{"hidden_size": 192, "vocab_size": 8192, "hidden_act": "tanh_gelu", "optimizer": "muon_variant", "warmup_steps": 50}
Each number is 128 + 32 x the weight over its row's rms, rounded and kept within 0 to 255. Layers, rows and columns count from 0. Numbers have three digits each. The size before them is the row's rms in percent of the matrix's.

# layer 2 attention output, 192x384, rms 0.0559, rows 0-191, columns 256-319
094:123149101084084118160144059118091160174128152047122108061123141076093146106117132131120143151121159094069126165134107132099161133123133190138148124114131110139130094118110156162139168214072058
082:148159153180136117133109182099168137122104112123131139118088108117126092091153126170162100105128182098125099106101144099158119150110110147119122099159120156069147160166135104184178136099150145
093:104151149130160121135109147098153117123098189110159121117125169132108111200139125123121102127087129155141159231145155115090093192141087109187109143122080094112097140202122162163148137168182114
092:128186109129136192115147092086141151105149118136121107189159092093159125099109108173120167108140113103117136103166055151159157103058158127127101183138151148123090097111132099186117101103094102
077:110124105157150100112191121132099219115100162093172186083193182134106165149097054136199125164106120171147141213091125156197186104150104096161089135115109195177108138076120118209079098145121134
104:131070127124105146155122147117073106140159175119114109114099118114108144176146145140086120133092119163137182149096143127115162187143141183129144120083209112139147114155114095113145112185111086
097:139130144134129102131107133129113116123123125104131110171101154117117082131167156181119212131124134113115153132121157190066123072119132133111047122119156145111132167137076176136144085147109182
079:175100122136153129133118083136127085173111117183155099154159059097174110157136142096154158094152111130125108127176125177130135112111115096124109132125119104170133158140098145115077125077085107
086:130169152148141160132137182162100100090117140074120117146132101167130138099142152150134130069127154064179156070102186126146116106096146118108119170158147142112081088147119142151167169110113136
098:111080165122123073114127124166095111147146176182135104115110143135096148131150131110112106120093117136124156160104088143120136103163101114104155103096132109138152174145155147103115078158132105
103:113071167123190130151102122140144128119137137133110141163085132138177093122120102130136128135160105123153147171105094176166170172156131152140119113179169144151119071130167107121158097131119177
096:072119129190146110143167117156175199097139091098143162129157083111131143119104081111210063121133123157107147118083121111139157072198118152113191113156114174075064134135100139144138123141131121
103:077130139116140098104107139096119088122089132172132095159066158158133175158129154160088147171081099097153086120147108118054122162120123159125122125062167081118132149142124120084164112147098147
094:098146112134119155151086100120124150184163054166086182100082126088162182120105091113140140094192175141175135151145094176209137073111123147115084064139089074142125120127102109075167160142120121
111:151099141133123114102104128136131149114077159115157145163163111140121126092099122151145143080154090149125132120135151199182167132080153119124155135115141160126138121102100162138125162115087154
103:099165124142092116113087076127113132107111110083119132117166110104122187148079112116178151166160151123174135132117080066199122131162149098169040106123089096136123105206177120138064146122140107
094:144116086151159170138100130086149111076171111175166156099056119113146158151153107132167128090129099152046118100122125126153123129137162150070146086149085117173113133134154073070101083133112157
110:107200124126105123071065054098094113152089132124159112136074153168142163116139144163137138135139077199104188143177186097132134080165134116141131183127095095128090136134152124193131117130159128
112:136146139079116151139134124113113151086161065175136156156133132069126116088092128161141138130084109129146134123101118119100107093151121112158106210150109123139183126140169115144145126147157145
090:137135133161076155096165128099132137120133099088100162118133130166112100134095075098161130102115128096142104108108184131111093101107149129051099129123189165120089117120110145176131156115137090
112:108105087080139141133143133125130115110123126181181119128125146071100015142137130119210159135166130125133089155153120122110147118048141100101105108147131098196161152187066115105154103122126143
095:123148149121116131204081149139129107143144179127128135115124155162177129157156163090134106136130081115127118163129109137080094146148056136086131145098158069075158089165159187065174161100163109
120:112066137114152094108096159170160125174124099128129153145106111199127154146109113122142138136129116097149162081147150164107077142093133091068148111110131113109138130109155142141120162067162091
076:116118135179114159075154165172126144147154096096125139131100108113127146118064109180178149099146130079141175104095100156221163157125127166130122155172109094161119078110159135189149129181186140
096:126116124185108131102118055084188143137149179105142135114119102190095166116103167092131112113116111116119053116125122147089124117149123150155122188113141101127112142140131146142090130068162151
093:125128130112139088160093109160160120157211150189164103112145108167104111147129115140143119133168090132076147098093096104119096133177131104132126153110129149136141089217154166158080154099120139
103:146069123134158161112132114126172157136166122131117139121128203102028111123126152165168128098071141121114065125103102112109129067109129116154163112153134150147076164161125130129091137168156109
102:089167165102128150128151155142130134152159155184138082131141085140125135078100165152129103110095179090085127105150174189114106115179136115130119128108114076118137125136109191138134108199140108
099:097157170133150129110184062092110078127074146103142083127118162148133097098163140154103134078116083169199186140143106107135128119114080144116131056070123121143107158128125143133162127081138150
100:154142148108093108119130106107143130074136107166114141115152163149138139110082112150132146159154040165083111124100078126113112119132135152091097080124149144146141156122150141101189075163073117
104:152169125127123144147118117175115104096153107154082067123093141082119150159022207143106128177136108061103103158131081127091136154113086160116072134125137137124106155162142107110139125145103111
094:148172121121130076116106125114171187146123066103119140195150123104128151107121193116117099116135111153171116119134136097131132157155157121114148134160111094192078139146089167138114146095167104
091:153151127070091120119073106079132129134082131119130111167151154075080139145161149110136153105115120104154068146110127190103132095115174125135129185111058127114052152075129175119140167125131153
087:111108128133103105143099157070092130188171157131106117098057151091123153136155109144112131175052126087114158133175076096095149118127125111104103082129172121130156137113078144116116124125116135
108:164190077139117170176106175148121126113132141113149100115093125145113129111150104127138155119129160136146150143121137124127177116148083095105125111152147126101156183111158090097097115076115092
103:149118111141163130101137064187097148118128129090201118103115156127169169137133152099070168126142149172135085143115101150111106198129145129124091044131123127188056137097144113127148117128143085
105:120128092159145126097085052094137147119105068107147124150142147106111107132154142129157175113133186164103148115124112118159162143103145155079116128155102108125144114127141111125093145146150147
114:164112156091120135127152173129117123084143127161105161136099117073102107165104081151097108148133121138132115092156119102104125156094123165148090104129114162110107141134165148108148182111051125
103:065130092143114122182151141104099083174129103132115149181172189091160162120173127112132132084111144129137129117108148159139150203156093146087127178118101149128118117131137090116138136178168149
103:197151063179089130156107091139148111090104131160186087169090151102139125117123143158150133156169113080088105174135131139066098145152146117135069112098115094142123151178158171112141148094113184
091:143141141158112077129140136145173122150145102155155221179102158096117125100091104112070129131149091189158167137154067156163159152156096148120150092127122069132189119125129104129175168128110115
099:058178129139121126153113120085140148138143114135120160089144131101118134144090100126102160143158126197099107106099119189144097096099182159174120123123102108107141121074126106154199098102167141
106:170155151085125098127037140191139111137075098084143108192067146162155145135179077143100136148131106105172099146136129188124132095121095122138214146062123135064132150093121112103119100136080122
102:123132117165163154122115161110132110036150124125185133122110151117115076123185145118083113098178079116150101169132155073112115149145136132158141142115099122115065071151118140148139105125136163
100:143162109131153136130107111148121119115193186105125195098120132174147157114172130121099156145123102122110089096106142161138122096169157091148130122092076104119164078112099125145130083112137140
117:137121116098117156148131081189070116111140138146148137166119110088072126181133180099148094171080061158120167129123124113112169161093075133184143129093141139136175206131153151113154145129095112
085:113155125105130137111123153123136086160113128134139110143128121179146179182123180177094133142096058190198135128156112100168080159136159093103175136095118120173149167137177197074105170144108159
099:135147157124149190111109083140111125126128097144201114096111154135056133102157186152090150158091160110092147149162097071087120156081076089119122133085158092128104129111139186145080172053075119
100:099094168184102117092151190113103120125153191178092152127134107162101071152106156120127121105127127165139167096127113138147175125150137162139115121118116126081161165117124115164133103116094122
114:108192140182083100110116128126215103090170100097091117109160159135101180144120155111134126104124129072192091135129078192130097089185137120150098100104095140140123088113156125117123101089099099
103:138124127110163139143140143117122105163095134157115078106096195125150098083167163107135148157108144152192173136149109142045126148100116163174125101147170165118107098107134067115130085091107178
105:061152162122131085132176177108120133209136116104109137170113160115122065142159113109132144166204114176098119131140142131142164133128168139091190141123099080131182145113101144135121138112178107
102:155174170119130095143126126149139118170103112173188151104110102174091145162135118151150104123047126106146152109150126121114110166152102105098152144132083134167141127198109126122093146114131186
116:153135123169083146186084056130117099135110153151188150127137150128114142152110132114077115183112126100150073082143150114075154111123134149164113104075094163125099148177143150156104188118082105
100:145093098084110112117174156084076113115101158100148092130155124124093164157143195152118158109124122160124132118134157121102168162167098135128139156099154142158104135118073098148128169145131119
094:154141154076105154080075194146128102172163150193146059153106096107117132121100161133054089124091097045100125092192052165105066112132087136114147101159188115149087150161136142083156135105132133
099:154138128089136083124115128099119097089159133046124124132155143107173128097116104146083112085108140098138202163088137083139173079138125090149119112144143186133141106121122120097127123112096101
108:052120096185129086153109112126136115076117041114067115064131119120136172111083127120074166155123135175159127136113186099102146119159102111127115125106129104132202151117148111127147132148146124
112:169084127168159056140177111152112184081133080106074199102148166128133081101128156143148139127116204051144091138146154105126140108136155160118127118155131089161161063110112112135153133103148146
107:162057144134112146110082077160157145150102147075155173115113068192112149071109091146092098061132161205083116122078143092106163097114166140151150084127094187091148051136132101126104116095154123
071:115092140115108157161117156161150099188129129164164153139132148064167089085113087122090105195082116134112110136097090131024148064154146113107177107118099113147144149108176120127045112185142157
108:140091137107123080167116133074144194170101134055117116164162157167156104125174127117145143091110075154149133149137157160119127161135096136116209160123074096171173171139100142110120122134094137
087:139127150191127068126149089137123194077179097141076094123174083167136125074135142196160140121179122178110136216217155049149104132095159152111091121097104136154154121147096168154107132132149114
092:125083135123081133157145187133123190102136141146123158144140167168150101105146152128107114129074127141111088074182120199140120118102149183134062145156125141117131103070104069111121170077134149
103:160166114128061140107151112167111152161161185192086122117186100108099131074118148120139160114149120137103142097111127132153149124102119164090164103134132106189080139145123153137079102117143131
100:185103134088158181207125153113098155151137103129108089156141122097136152155137118137147103112140125081078115128108144109104130142136132195140118131107160126059067097119171174091131145096155104
102:114117103147082098141144181118120085112118161161125085151177157141131109154122119131128135133141136180168103203125107175139059159119126138144142152148138083154121166127199137125055150135097110
092:092174163091160083104177165102121094123100145136137104149129120086118155113150100145117111174157133111142121154161166092155165150060145178095176071129195079058051143073088125128155122104195164
108:095177092118155093101144133179139081130151118087141120102174148159110074132125080137150185112127132171099138154080134145129136126118208058132130105093117073124116154123113133137131138104164087
106:199035117159141126084142191121133133083100110136081173157121127107128158063072112177176111158191197155083135125106157137118148109122137149096121129130162101114137119119146153126099115145134165
098:171119106154134131110186039126127151133172129099076145062147120074148152165109142083129133132084120134170135133114171102093106133183118135083137088111111105084100111121134107120094191177121124
096:154134172135129118111167133141141128136145130204129115159082070151149104108193113164093081044145121117140127114145101130149107137101095171129133134107093143159108093150150172168122128124107107
090:053140082113095071158128136187147124116083100156107184110142111107085215159129118137129120207175103092135125152156069103147118146078120067150129133158139106171118124088077110036147143114097095
089:125136151102093116181097101105145108171162109134141071171129182163134170131127137160103078154109142094108164152130116138145184097133134154115166099096101171133092133138148059139108131155121177
097:117130166182144123133079135134117164085101164137124132202148115129143168204116135088162132126137120151123118102125122154130154085139083167106101122142128142136129164115091148083116172113130089
116:110113112130126124094161100155107109175150134117116177136087167096118115044180141099111136149136139123107087107149129120150099177178111070124117096208118158104130076141114157159115058191107171
101:152185112209103079081128136109096096136148110086101096132095155109163138103161176149077099127138156088054118109120121099151114164138128138104164136174136163126119112107110093098159162164177129
088:131139119100129122070146132103156114105127084082131179127096118129182051106111094106136160110192101141150160160178127154190167132148143116124099117164166177150143111126155091137101063137139111
098:148146127159165130161167172114117140091115189158132076134123130122110197106168134097165117113170175144129118116117155127067141138085158124092142140141132101135112109118157104089139189169144139
093:150156119105123130166143095113144177201127154138123081189121108159117169100145136127104124187105137176146134097082109102147160146133145164158177114125142120193161088076169119158133100150121107
111:106075131183087113106137149138137140094174115096127142112129105071138144124102090121156116130141167123126141088100126140172131167050103150072137113104101137172163140135144143081110098117161118
090:154127195048130112125130112150160075205137115181124138150155133102142166110134097171120109094169113141119145157166103153158130139146129091132182099195147145174169065120132062130136141139110142
110:162125146124150142111184094090129134121123094104202129154185167129077115171109125076100133082108132121148121154142175099136050082148160114159120163123088155137113128101188147103087108131188101
083:157114069111116112140159082110082185124173115089198187133165105092090173091132074091178088112137181113113077088091091087164162195150148124135120129094125164139138096114098174156125139130121072
103:129135107128123149104124111108129089098102173143127158087161158130123106108102161107153099166128089153128162128149109129098140121099136062120189084108139138184091109166139158049163065080087124
107:128119152131136139100128097144104125186145118079131092122112199138129128084122085102144150177123154145099109101155080157143139112108183104144094145155064175164098103128150177105138121124116100
102:106118090136187162122106094072121066148123146157135025038078133142156135145110164115113121136153121165125093116059114098213176082070047161219102154143124159099117156162165150163141107138152125
109:091173107108108145101091156102106088112142123095127139097105141139120126113165130127083103153072103147091099114160131120110099097187112130157154113163141170115156087055144107121144130130121174
087:137142132119088050104119138137117109128083097046161125158150108099098127132115119138079172146122107085100106178146092114118149129159166110107199179106184131096193116095103104111139085136094158
087:180098120146129101131112121102126105105078135138094150155105102093135102116126119113113108101052105112113103138076152146107062161063138204133143106118181101145185081165091076109140137168163130
101:085116165092132127158104149160147113124104134097169162166139125110128091125145109115158107140122125109119099146217119121133130102156135146105143121111116104156163107105125151182117177127130036
095:135113172115150106153087111147155119154134141165117102130071165110166093148140115087136109167172120115130141124159135116139066118136114107124075108095195172112171100125085090093158125071149110
105:155121127116076176170119119167126103121064096159117119188134101121145119119102203156096066139122093110107153157147106160121130106121148115126090136136089096114116128098121164118131125149091111
115:130093167144180109130083113077179156093140145110080130139138183163170172089101167162155118061150126110099154095140134116151128107138158116167126122133156182122144115080145130132135179102149131
109:155123114070121171143162068158108134063119089137095113090128133141124130181176091096098127066114138168129089123093104135143102143145099070123098186158117103121156151149110143142125108106097102
086:169175125100078134099148119149154139154160109129087121138160181117138084031128156189087132162110151127085114138110146102106143127124130169126127104166125126119120075133096142162123199120137139
096:138133105167152093127096121144159102126122121195149115117092073098101142157083113127132123131120145111117087110097095152155104105078149138073180175178066087140126184112151180128124146133168095
093:084133150091129164093120163060106161097073114155130137176111135172133135120081177089101139171099109163134114100137176107148099131183113145174145088147145154128117124164140126078143061106082085
098:158152167163169133111145100080112109175075102139092165100171107087130114146092112087111158152138159126166148153087157084119145147096167111132169177131091161119157162151169128162182089188127135
099:098104078182095171121145124092161093111181100187157134151115114092133126152136108156156136088078154070125169124127112136118110137127139128126094147210114187107064143159118146092133145130163104
098:128097156141144170124047147159128082106160120163162104156121125148154114156099059180137138151097082139183107067117156208048107161152103135127129090167166146160159112117198147178084114124125149
098:112100136093145167128116142148103098157110149161097131109130088136101171116118071156147137139105091104150116097153136122106147115129099140113154152149152127116109104100099143085150140223138121
108:118121100106127146166071122107140129217085146159116125079107183109145143135138152144114128176077105086136073131139081100116146093111070171172124140093138148140084140152130142113113147136129137
105:132100156155112158179077199127130150147134107171120139183147081146161115092159101128157180138092163040141135078131111118170113125093151177132119117096115133173119185161132051150060133145134087
102:136162112121148120112163101112133131130128138138098098121075074135133116149152203112140096123095137110152143112054139109135173143073140154095120146184090157079121115168139122168121114112122132
103:157140129103156158132111123170119084086083123178157134092146121118124095153178113143126142107144135151146089127147108155087083098103135102111165142124091068188082089117157147131131148120136100
091:160131153125164128158139149159122157164080106057104196140152124158082155121092129111152123118131167216136171161088150167142110148125144151179142096129093139091127175129130073119111113162114079
092:154107100104126102100158126180110171144167103118149197138124122114139093131154123099129112073145182138161146090170128098134060142115128120161118104138145135114125103142137168135120131103096100
101:142123104128098174138133134091104223098067152121126120117110172119128126109126147095160156103070124105114124097136130129193125135075144162126136148112092121139117059135144067110131159153154118
104:185084169088103126109127125138074107102149116142149089124112163141120156149181174113131147137082126155130116119144191113125101118209080062089090150157129145144132110165183108116133040079110144
101:049084196141066166118172124155172145141068088081057133088152135138195091151071144162145123200134080138100118225156126139070063148094066158119158161117089116121132125121136118173134105165138116
098:171065149139133099107090131146131094128115119143117104143105117225131104120139171151138208139125128107112129127087110158125159128150105117122110131104126079110126052147124170112138111114104155
089:107152078136158170129149110104138121103118112188125113129168114165105061136162145165081118104181135131177117137112172096154151084131132121100113142149121158144118071126096083122084142127163100
093:098126099128175127151110118091137127126092113173170113080138112124146113100090121094160087118233146088071140111109098066127119124098079169132141093120193133108153124103119121098141112123138147
100:117107115133202128125090167108058081159186145139117170116092210134129199174135159138109152160123175149119151106134098105194050137195071102104139114108114087092143086083114118118126124069125209
107:120163081106074120109134150110127176120102090099089145182130183132120127121133173149135152095164096136168179085144123138162162133164117100137143089098139096126120170063072136149141044131133136
087:124142130126077126094141145162145107133104108102108134121105142071091164156095128173065125115098072111133087172158138145088125121115108128135144205086145150155126106105128138116128174162112087
101:080152185110081055121113172142123134120092109115127135153143132164095117131108095120123101119121175187094166105132062119124195150120113098109116145158148123129103172167179117082091119135093100
098:083083146168077127110129119137164132157137130096155117118122121121104113086088102131099075105118176134154137130071081152150073161145103125170142115109110128098110158105108077104122130144134128
094:138092094124113159121165204106089124101105175159124124100113105132147159145153110160136152110159133144231126138194114153160108125139155117095115102123083118115122103154100154137131111093168189
093:145133211105121129127128116123156113150109148147128158149155159104149105149088151078130105167205162118141141110161111118089139166130198092118099082164127089064131107091125101139195131114118098
078:156089127175090126084134163158136185058097133122169158117100085161120126099171118157154167131121176106142116153130098120160130149102190125126079166127084179111165095183092134155085101126182115
100:107097146100149131140131118191094085152105136150116128111114145111140110186122152135101163179166136155134108094091155115108127107097100117170180123125161153091116165112176038104203091116098098
099:105096066134084169174151171184119131115175122103135151109095102120060165167096077168111134146103103103133154073119112134083157116184188065149093147174098120173117145113143139120119133165119108
107:105142126132143103104135122162165130103186107059128107126094119138137150122174127097114115155162103181147125116109080157127122148127129137156160141096161099094094164120164110132164114091158148
109:067126117107155182162116093130130118100107082124132098115157127149121146133187082098082144113160125140094155078137166098148120159158131107121148147155123150072113112123133102149167107100113132
099:141146112082135167110108121189093150134174170136158110125112137163119186155096095146127163151164116142126146101116084128121070145157102172162134129144068147125107169173097152151146105133078081
109:117077069155175120106168150110163157154146106105075199118136108177143140135165094137171129066094186147136134150094135084089194117137150133144141155119118113108119130103148083079092161091112174
092:144115148148118124080128117142160099139070085124135167102171122035085084128145129159154210079125116135139120124137141163112112148130190181117160138131122157128121116125153110141154150160158114
105:193155147099189146142107162203130093183098176087134131124105099132187128090121140112100077172098068097105111086176100166124111142128134120129097150099135154111153113169098139158094189103151187
095:097154135176157120077137113073113116139133137105078121108111130118049141121111143141098117133168136102103157141134182138111112125138121124130085109156082113091156130102097120144110142193133210
095:167112171149082092094166212138093120198151150113094102188119103118117137173121085170098121104119119086074124156089122145071106168065082101151092158113131149106103124130169169084097183146123152
103:169130146148136156095162157085163089149127158145054150099119153155150113124132117155103129116102144098122133137134113098115091095109175082124115097146160083116131125130140076168113123150089147
093:129129136090085154096094170123134115167087106062156123111121120034083126163104121102100098102074111086173116114130093098114192120128165093182147147120215114106098119118120141165158100180117129
090:162104130111096131129176128158144119131172135187119184118115106158161094113111149085097141168170063100085065112127105166085117103097067117130125160135111099167187143075139178086109140052146136
104:095148131097109077086117104198141175131142150102122115086121129135167115114122110113130120120193131145083142094166122103119139176173137142148118130130128189153136159142132085186117109111121110
105:186109112154149100163161113129115105165125165158041102116174109118112076135131122188106112131125166116110095102131156133129130082113110185110115122178160169174141147094072093109170134137238135
089:127133116133174174071087138108145096147100118146076163135068149137106132077112082162108132108140105158121188186101099155111102144113143134143145119187146111170123072162130137144123149182150143
095:114187118187198202110117132150126152125118111068106157104141109174174149123159105065143131150127155145138114152075149093142160142181150173083118152132092174138174076123110177160150122172083143
113:118153131082110049109171107094140173131122140118145081152088141126160077156155147089145128107108101108109049212174119133119108150096082081106132131074161126168114145167149150074187122121187215
108:137121102108151151136064147147151086130138102131107099104140127149160093117144073182101103107172101117139134146126148133095134100137128078172135087124112115154117157120149137166122096137153225
103:081136184149141154119158106090105130132135148107152172156130136181122136141141154158097148159113101129115131118128142152118218130141147136158072109162139135109123097116086131113136112061126131
122:179089091119091150189148118130135109077134132158073155119158096182136188141078145196078144169088159153145182097135139116119117079151180135079140141120181114093131155127120104127153098119164099
091:133103118127127087089152119108086168106120136104117120161153182131139102108110118110079111113130163147156086132127156154149094161155135131127110146136157129147146126123097123129166129134167176
084:144105062081080113179154169150192140122164088144129132128127110068101146132065098131202106135127098120159167083150120109101076142114109082087172096176103097091127131170156125122169094173079055
108:175093118139150082100143110155105140055107116176159113107176148103175095046153105090167143129089140123107141157136171096138126204101075116137190137106164145059104090159142131115122124177074158
095:138180134080143113123083105138071110143159165182100111097119062130122136163160132075140164084141096180167116153103164148200088123114125135182159157143148106104177135143099120125077060105165105
105:092170120168157152109096076119111155070120187049170147100103162108118111165101166085144115131125140168053138145170117122133092119164102174145149105113165129067130134087101114153155083086111133
114:118076167140181182119189105057119083115147149174088090089178153104106156130187083099114105151089221118174132129143127110136080129116191146191130143147151139130155140122130122140111125116146114
109:156127063147167155086115109086136129119123131116094153137122082136150085178093132086147156151129151079119117155099161108123142099103111118151140148113078197096151097104074123146163071101087161
089:178118133092114109109090149143136161122145097111137095125110138131178059135077166115141130116155063054168125134168108077130149146147136093145169206084103136090114137097107125142154134114134159
109:128068119146139149155131108158120096121060077126145108089173130115110137103158150181192138151132108166128131142056119129124138134142173097153168151131123126085147116164183178170125148173107123
094:130172097104187119116091167139109105083160110126121149137138154098130122133179112080068124110107143100105095128105139164125111096131100121099123157095149099143176131160128159091134152143162080
095:165174073143026172192163195151098111130076153075169134107066102152165087145116110118166136109089159109141112153083135111126158086097141142064102229129139131148120170170130206192153186069098119
076:153093127105086221177183194101125119092099154131162140176156103089150088104128122117180135081120207120141118049095174149145168095117139171094134104135118096092126190174135071191194138127100112
095:078175140090171104147106110148107139164178081129159116173125143112133102101090202119100116151120087167092125145124186128112065146132145114129149110097219121083110169111173090099128142193124141
108:091122124124136147155151099184136148158195149136118143087129111122109182136105172098111122166085181118122110136105179113165135173145135130145156098140144095157096119066158105115107114131104107
099:127165103144122122084087112134091075153143114111184107118114128177094086128163105117197121114082135110116115148143140139136083101104110075108160134087147061096125157126107102157079139130152169
095:155130105138118155170075102118161172127141164105121105189181146145125066113204121154111139060100172129096135105094158145167170137122101179119120131093099152138110144174062100120132130105156121
098:158147107096106043149128101065115129085137150159197136179101103147081114111181148128163127067131119102137119135128102140108132113132120099057162148139219117098143086153158118054124091102112165
092:135115167131092126140113145087133120142151169152161093136143083150112091135112155146134122069108132101159106132132116155086152107075179123107133123148103119160135101175146077112112060077119114
113:090155090101107131163141154178194080138168147192177130116167138081118101141149082107230094104133121109132152121133136123087119160102130199143122177135152182146156167103111122190098166167098118
108:145107160157137087111171165112141123078145095194140162164110128101104152162138095082175097150082132108131125121111121100112104154194154154116127126117145120097140110120084119122091199095159124
110:142168099080141128168130117133120142136113148105120114128165106119157118165088147107191179137204144161099166106158148082150155132150143116159117122118088131145115124081075138106134104137125090
089:081109114175168140170090108091109165100121126114187178118169128122129126079083151108104116130131158154110123131115161147161084114118083136131169132132082124134182135125103140167100151128133133
102:153119136109173164112165124140105160122156118058128122116111074112124078109151087117098135150143098144166136174133131068112123138074073160107137052152162133179163202125128146156150142079161188
104:128112125115126123249153108161114129185172070104137144101160066141141138124184146104089165115200122082152144076087159120132128115160094179133155140147113115106139122124114097136108142109095119
124:145124165054160134092172124124157134118136102113134114119129118097202113121185171119094122130118158130141117166125201087105123092072194059089109175144140172126098163138112157116131102132132109
108:124074077197115125139123114133117181097113086050128096129220147162112160077117105063148128153169181152121142090128146104118134153139212171138112127157148181163128106062108099160115150133131097
098:106186185091130121114145177125199064143134155144185139131126129126141129204110092121131131164100109158193112184152098147052096127095038094126132108127168109119118152147156162059104051140111106
090:113108098160058082162120150128105136174142123084126166146132100102161141131087117126139171129146094117107108164080142129102161148213178072146138125116143152136075113117154100110085106123092151
105:128099166117112037122143091161085157136113157113087130121141171077148100114136090111106088163160141136068103110161169136160163118187119133165089145150089140081079162146107118091118126169163184
091:114105142092184109145109118105155102079112133140156139094157079193152153183086139159084111149164160146114059082120141091135091118135125076178082100155148131164132113152148142105131143082101094
105:117124134137186159146099079074124143128142146114131149128133140203133106097128110117113123061125148133114118070113136147136155128089084108135153008154137154112125093163122087139078112125093179
094:165085110169109098064121130143109122115114121154122096166097100106108169103167184117225103144171133125157179131184130143182135154138139117143104170116109160103135144127077042099128172107145126
103:104142145139179124110143179143110114126163112104133129122152128182177105125122105161154063168154113185117077211175103153174147139130153071143129109062110135128125172191164146120145123125150078
098:101113148138155101135066097180105142128111164136058071089103148123167102150083127143141120139160139118103128122106132151159149137168137145144105158098109080133133129118105159112116194142119188
099:121140123112118126134150153079092146124126176149102107131089087217161141144163123135115097104112177147116180111107147134131137113173164066109113100181101133122097082098066157146139135121117143
095:110114152147129118162155148144191125123137137125106103121120130170113122165091127175143114127108138134155156093093119124131129136193107136150092133070153166104181113091132169132111121150109148
096:122163131165146195147074173088128101124104142141150133117102094110125151154104118082184123116084121111171154113126143155163127136174118112086104171062151109145126194119152129148147144142159162
090:103128149157151116103127155140096161171152101124104099102135150145042166082149079092103107150115147163160164096157141135142138100109146122141145144156096129199184169118125121116149150117088181
109:098183129163142138075086175081113141108064167151098137153073078125106088104145136130123122184116136144112149110126110063116119128113086122122099173155140108105135092124124117165124098158155134
106:138122148113080122179113085125187201152072087122106157075154143127128107161066100090119117113133130131183074126064123120160152057135062170130121121168098132165145138147170127133116145087123156
103:120130103119104190115137139123076183061103154120129158107085118188169123158168075119135125084143129145092162095098084152127117128112154134129050163155067130119140103125123195175144119147097153
115:100164106187117089160135061117139102111177114165140150151112082087096114104140109133098111065133137141106190118151095145141146114082123112081124108112150143149074101078154178167120117138115047
100:125210139107142140076136120145154111164126159170091093136149130181145110094072138155092116190102073086138143151151164112136076144075073119185138080066131144162177101102118099109146185156164091
098:111115137125067142159137164178125172142134091174188088131162142099133192099100162118129089085152094111127132137178120117145117112128101136108113140150101101100124128101153130128071141093103078
108:114089102112155079101182199128112172128106096084106152111154101088095092134135137104165131130218149117152149158085142095131145089156174103161118142125101161102107116124078181175067091156091086
122:121136144086101160117135153115169138179093199151125160149164138092213141132139170114153119107125117140097157161169127107138151087125121170164084133136138135097112171136129159078169189153144114
092:073134147124105183104152084109151145097144153125154109157114132184095144175176094103083144166107108139108117156149119156145104095096117118139072099169116083171141160111135108092130165104132090
089:130119106118147193117144114148123157140140097088111077092136106145155132115107093164141086114145122095151200106111206138130161110160147156093087088112121111172213140160122117187108099139146163
114:195094132163086155160141136122152117117142160099134070137142138159166162121085162177148120162175102112082136149097133112142176144111111114125125126107126113102140117132065136103123168139154152